Weights of a small transformer language model: MLP 256 squared ReLU.
Each number is 128 + 24 x the weight over its row's rms, rounded and kept within 0 to 255. Layers, rows and columns count from 0. Numbers have three digits each. The size before them is the row's rms in percent of the matrix's.

# k: layer 11 attention key, 128x64, rms 0.17, rows 80-126, columns 0-63
# q: layer 11 attention query, 128x64, rms 0.164, rows 81-126, columns 0-63
k80 081:173125126136141135145118155145167090115130113136151117150135150129116118158139156199148117125147126120125156073119118123148062119108148108119160112148115083119113096115156172150126147101116141
q81 128:142128139145114143153129111151121151111100106176132151151118100129131083123152169142101132138109111169117129166152093127147091148129114158122102159137120153160119144123101107143167149074181101
k81 125:117083150144149132123112085128181171121123114099179115137129112112089111139131177135109121121114084090136190113140115116114153104099143118142146127127131120180126099123164129109114125110111119
q82 102:124140146174112109097123142155097099125145108149118161124151159170134134121146116111144156063105141113129109136095092129086166110083158126133136116113150130089119129128105182139120145136103100
k82 131:144143121127122126134166133122102116127098127133087148131115137101163170102120137082137131131150173135115087148115104127138128100129056155129098137105111187130147136112119087133117113159078134
q83 090:094150211130205152098140159137128111145136162126102132151155090109119107109133158141148120154126099152123142111133119155140101101121107105102127144148091139124158152129137111118129138140154123
k83 084:166156143120120131108167165089090151151121094136158131134145151156137098116197137112089105111162125132104161126124143144131117176152122154129152122143130104142116080126171132127159116136128145
q84 098:130162154146051112159116106118149138068135129129125112104136103105097086093142113110118077122112098161147138107106158105126116129147139147145111110141112118160111114121118102135113160141162107
k84 096:134106148138106136146132114148171134111124112113201124117115126134093142164158133139131105108128114133143178089156105118108133158098158105120157143121131078141108096127177130113110142151174100
q85 084:131135140097102101066121096162133118118119134126151140137139112103116122128151131176124133170151111115105143126136104121146101101149133126144139155205163163137129105109120106127169103152168095
k85 095:155109116132140133114072123133138110127116110098166139112118124108090087164132143149124124119120121066157161115126139104133119139153168100131149132123144089164111068131167158110131114135164097
q86 105:092081115159137162121165161105094134116106114146126119122118156159126113158127101102114160136128171135144116132148105134152168152115122136105128122101094155115131123157135139153106118081067174
k86 092:113153145143158139130148144146115122126116130147059154162146129141159140108127094126153133117132146158140105148127107157157129098081119126122146155081139140087163169166101119154119102113079116
q87 106:186109097093082095123079075150164148136140122093133115117145106090109137159137105137073124135143129152120138145178113118107140120159166142102136130121111116136098124104150117131121118128145121
k87 091:120109176121126100120131112156114156130113150126164136111161117098129120119122139137125136136063089152133112117141112102157154144139187103141101095108129108130137144162164143128102158154181090
q88 097:103126143149197177118148151087079148169108114149119107158115149149147141149107139150143158124123154113132099111110137149114141112116120140123143151097105150107173093163122128114099120113087130
k88 105:125162120176150126124152132138103135134121129114064126131160138157143142074132135098136145122119141145108084168147153158178106112121099137116134124132133130117132179151106090152106106113099170
q89 103:138102124110175140138193186090101133129100132091106125146097144117111157117130106162132117144143153123106112156128121137101124139076118141180143117154117140119152124151098135117120139109086097
k89 100:113157120116112113151103115127119105167140127111106145113114128141113103102128176108171149143117165155111143100084155169158161131108102164136088135142096148117154103149104155113156099133095089
q90 101:116104137134169132124154185146138122142118152149139095143174131114142144150114138133136182141115163135134134143134125165092154114100110112131090116104123155151131122171151114135135113104067184
k90 097:109128125133132146115126135102100134113130128127060119157170134144185130109158094114118161121125146173139124145132148156108130114073106125088111125139108137090131183151101119111157106117091126
q91 105:124115118100082113171131073087143137102159133116146149110133117155163152117141136148101104124139120179178137123104158087108119114136133096135089114150131173153112086126138137122139134140093121
k91 104:119129132155138099141113152171155174109097133120182094083124110089136138164126134142072094134110109133101145094128151139112113099135168123134103111123115142113134117101135131133084118169143095
q92 086:116164115145109090142135101103167119104150108146140118148115167173191153117120140124121099127139126169124113148100160144126139161117119109123132072103111114084109110098137138136127150157168103
k92 099:118151154109107101158109094161188148156143124146159126105159116115154124130113127174120111135159110109126154095123150104085148123128142170093099122173119086113117125081125128122145145137144154
q93 093:136100143125144127068144111118124135158124100103130139168118157170146123155145142153118202110140141101157095142132123112135151096094152143125163137123122109137106114110120114111130191110087124
k93 113:094149098112112063135144142136149150118131123143152119121119156125111122133127112105127133110125077112119119130104150103108129144145182102113084075108164100157082126074129137122140115111116095
q94 094:111123172160165128104114112107134113105110189156136089173160115132131154082073142139122118141102098114146134073119141106077118137127137129107130088105132142131144132130096137133126119156147122
k94 108:165155148157131126140140087093144126125107120146109124099124093156134110105125151123121141136152147143115138145130147192146091159119076125096105124078139137135114146155148073098103112142117167
q95 083:128097140113111132118111111138159121089107103091110142120133110162100142135149150137131128112080127157130144117147103097107102123128150136116130093133119172144121101147087170136114135082144211
k95 090:088080114140111134122135140098119114124112138130127161150123152099145115123183094146158144135109148138141142121106139161137107154115186095100161115080139087151104095111128101100125111082124134
q96 078:110140168133121114168100163161106114152117108162126120106123091104117110090097140125118136115122127117140124131096098120086137143111124103099164158119160101059122134128106128087093107136168106
k96 075:201106124125147158109113124133163080122130137119122094095108153149177149117188145121113123117128137104099167088147127128123147165117115172132107122144117135140134116107118089150107156133111142
q97 074:110143120137129155113169129114131119088114085074118083110112098096123136143136135129149157164166114084176143127124116115148145124107101119110147122105095094085089133150138110097098156140130134
k97 085:100146104099123102108120126100161131118115132143139119108130147164180105128181127140140131133104124141170136126111161131113113186102135182144079165140156100121130133142104108110159117135133078
q98 085:133177146129128100136104118087091148154141146168133121136133123116145106107116147073132151089142096158162118124114174129122103114154097147113112128087136110140131122113115140168140172165117079
k98 089:150166154164145125171176119156184130131148135120117110097119124174128118146105144117105130126122126110080159128185125117135152092122087151107128153160126158109148123135119100130140109101094142
q99 093:093120124135171167137130137110106155106125088125122118125140132164152112135100175149154110127108123065118127136131142129098140127137115171114138114129108120112139079135119140087104195082137151
k99 081:109103070138110082135136143116121128139108110107138142124152123119132128116105158095129101154129156128137120138102106134082098156112171063128127105150144066102136135134147103144108126110075131
q100 088:126116144157094103140109136114145144150159103162105101110177125106122125160125104139086158127120076132152146149183087152130154122156110149130123113075087111116093114120120114110130159110138136
k100 082:094142172134134110132134085131149160148150139117083151122193154136176128112151110134103139122125099156149156149135115112091158141128145143132110130139165072095161131120143126109111136107117092
q101 088:120129081128094170140139148146182096128146147064114153092145146106148134135134147103137146123171126101159119136126119085123090159137139118110153140137151092112113124158154143144149115134142172
k101 104:134132135078110131096137133079135098127144179177143117148092110142125144121106138143153105081078138131157101149099137108109113158148109133113097136122102126152135138116129176141132175119163115
q102 083:142138161188117133096162119090112099138152125112106163158096145116121108083114108144097088123148132105081113103118098141149102101139135175155125125124145096153133141129106114137148127161165119
k102 085:114134147144099132078151074123094076140133134129156153113078121111089106138120134112175123123144109130126092130166117133170103150120141115123118109093140121153110143151143094135088144163102143
q103 099:112123118133134153134102135125115114188162092137159108083136124108142112124109074113128117108142155151128104109116109154143107121128148106115177155086143080091139114151141116099120088151168115
k103 086:120129142114134166096113129146145101107157140140115122118137124146118210110140087123160101109127102127137114125132115098139153112127150143122122119157115090201173129095135110156118146094152154
q104 087:122150108148079120157126158123123122071156108104098178097117126135111150105159114148097116088139096143116144130098113115149122118130127081130096129145136124137094179179138138154096118113135114
k104 087:136126120124104156109092116164162096111144135149129111080133130092112129173114155185149162136119134120140125128157113108119179142129134181133141163143091167137133081120127140122110137151090130
q105 075:102112089088135148084089134110127148121122117106096128120139102136174128150116149127122152096125114144168153104141143093087122127135105165123119140170124128144108061134130119133128173101135174
k105 093:129095108158116107145145146122083127115151144159108137156120142128122150107086116092137144109078141152140121179115145102117104138180152103146164101133087071131128145121168136132134125088123127
q106 087:134099126133160146094144150121101085110129115059121142158086127135135123148106149164158124112171100137103129116077136134131111083154145116127115114157139141130137125154114094156129091132137178
k106 085:106117129165140138139100140120100053107158130121159114076142147131144084146114178119171169119126130136118105122122166130148142157124141119144127122179115175142147093138126138146117112142116139
q107 099:110150128138127143202118137090084122117136150133135156127118132147112094098144178128124133090157154114126148092138138128161120113152143114139092138118156105179162161169114123142145136127085119
k107 110:150117074173119143094111145156160132122137125101140121131115131124056110198120119146144130103123104088114127118163123125144149104109138151086180115130128117135131150121111123132115144093096135
q108 103:148137148095120088116134122101188097121155148134119124154167111122127163127168146091158106144171116176147155128128167112121127087119117102119123085112110143127159127150144164137139115144114164
k108 070:125159131135102126114091132121123166145108150144119155159155110150122134173137127109136092100157115127168123122108149140143109125121121164130140109183089118110097140099075132116148095131200128
q109 094:092115114115107152118113102130120171091103132110138108120118139128092082128122078161104190141099099096165159099155114124166169148124125123133122119130111144134103138107105104112100137151091124
k109 095:139152111162152128160117136126170176100124102148119115109155148127126130114104121151116164133132143152116163146114162121128147115120092136132127162087197133149157111097141116084139092101084120
q110 095:095112117113084111102105069117149134127112138113119119149094131107111119131108071104090160157146121127144154103138131119150152147096116139168109129133149128161097127078114118124141095178103145
k110 084:151145156141155124138144115131090110121133140169131126141084135148155129117097107143127165135112124171116136139135159136173100122116072127149121122070146155162100181125139136092152144135169142
q111 095:118087135087097097135121103129147104123182141114149154147169117091114138127132126136100129127160161171159147135125144101104135072149120130097121135116137144106146074143127137148121112164120176
k111 103:171119133182117154127138140137114125098107150143141136086108142113135144147122136096128074096076117143106102126154166132158129131138144123141086092125112105130120177120116095156075116138153131
q112 091:153091151100137061126105142117124140148096114181110123173120128124096142126144127152111094136128148128067136160131128120090157106100113158152139129144135140116177123110093117128119118092140108
k112 097:166082122159120124145093120164086119138132109070108143140123140106094121131122133085138133153152123101107135107145100126140138119135148101170160068160101096105092143132113139141101114135158132
q113 062:120137117120126115148140134160141152124141170132163156168135111131085137133127133131108139150141163188143159096149163179179139126135102110133088149130112131151119135130154115128142107169083169
k113 074:139118104143118167136138152103088149097134122155135126180115148140119142126161061138095101101098099134143127153134157150158123126141134141112156122112127110109083187095114132131150130099167135
q114 075:131144156159174114107126132166080143149126146170142143148096117170151147125091123131134106141083134148094100104097133160145129173125115118128101147141153154151110147090151122134151139153132081
k114 077:131133127094137124153171144125060109117116086134128122157091114112162127110161093139065126164147131107116118134133112141112094121134119120136141130095139188115110127145151101144171144143124159
q115 060:093137113109141136111143103157110127117071154103097151148119123134126126128109157153142141095116187135117131096124159093124062125154137149117143137140156123117146071155171123157124155120108137
k115 073:176100106141086133115164148134159117122123116130138137133069123162081124142131106142129117102088138073148113153129161141165095143117150101090141138094097103117120163143124131134128131093107111
q116 079:092133130133154139152121109123092132146167156113177152137117126104087153128122099136113138134169165151112144128108154179136131089115134087162092145112101152142146089140100137123135109181136109
k116 078:150112108166132160146096142100123141125131101122142135105094147152142145138167114150116135151071130143089132118123179155126158129134118153121119127155140103195110153086110119110118098130140181
q117 087:127144140157141125107135152087146105146175140133151137141138105120148149098132136101148124128156074165137143107094143138150094081132084125129090116087114150152122127165113138150152124185159131
k117 059:082163141157103129145125098070121119102156125146123120114114121145175123133169104114132134144135130139155140141148162149089114134138107158119139153185132142156110120085113103108139102128114187
q118 094:151077104085113085094168123125151119147114157130140106136142096096129123128121070149104141170120156163130139120158092143165119122136112130128119151114154123125103136138170113133153117161076126
k118 075:118140152118103157128126089157114147084137118148126129125115107126105136132153103124148126114136090122171147126141164150181136090100130151149083151071114137115139157160112100100162137103116081
q119 094:158152123125103121117110143124145135128099181167122139114116129129144071065143139092112129126068114167163126095132109098133122167151140140109142136157155141146104158115142147160133106132100124
k119 096:149145175135127146117154114160137163125136157156124114147121093095096123113094134127131129068164138135126151111165117124173115079145113136101177131077109157105121124143143115144120148126090149
q120 072:133114119110156127126087107135118103131099109139109085143148133127112138170120159150166151117169097088132130123130137123108144115102163106126155128121118086082175167124110094101079104094140131
k120 066:146113106136170108146096163115154125111148118103124116112182144177120132125098166088139144114150104128116120159100130127114137141152094168176138095166129131137155139118124155121121101120189124
q121 073:142139159151130170140153155117134143143124134096139133141079186155132080104137174136109130148155123121156120125148114084114170156174162147123156116135135141142122102110102109106173130122104143
k121 072:108165132147140109102120128133148120174102157117145130151133124095122087105145128127116106065109136097132114092107123109151133130125158100068148111109175099099152122103127136170104150119139092
q122 097:137107148095166143146157093142119096157125143111148107098150102130160084151106145122143131122073187119139111153140097149098113138147147140091132117140133154112155069110127145129161138130120153
k122 085:112106121137167134120148139113127159142103123106132150145145141135157132124168138108117110144155132143101146075107142132131107095092147091082073135106161126142169099156133082132129138112069114
q123 073:132168150165135151129149140133074128105134106151120138103110147172197130122126161143179113088133137114117098119095138106113129127141137103134090131131127138129137119155131115132108176102158076
k123 064:126146095132108090111133162150110116099094104095138142137129096096134152140123114119121120129124148088127091175126102097059094116156134145147154130152117116099158105134160109167138105164112113
q124 091:155123150146110097133126144116140118160113169146111159157113161120082099110157174133104169145134092092126130146160082095130132145162136162126133128114145127137137147110068142158169133142124128
k124 075:142136152146138120138139090092146133156143148098128138147095137114109054125157138119124133080132113081098159115148134123120138124141105147109128112088195123124113118102091128123108149078126141
q125 093:126105096091105111123110133123170094091109134139129125126130108107126141168182159090135157138089147114173127151140134065139129158099086161111129142124112154148127147105133135178116118130131128
k125 082:118122113123138101157155119132134224147118144126103106126136156110121096146115120125128142171153100136102134113124157094085136116149102158179099148138149145121110128170111149119160131110143142
q126 095:120125133103094112172119127142151178147103097108080138126155132138121120172106128121127143083143107089100143191142148141107117131118089159142135114143142116119158102093111127118154170101111141
k126 102:158108112124136113154135141121124084148145144093101125173124170171124138131091144125110132157111150106116146138114089103126143137112104052122125137162114150102136106111122185121141155106136089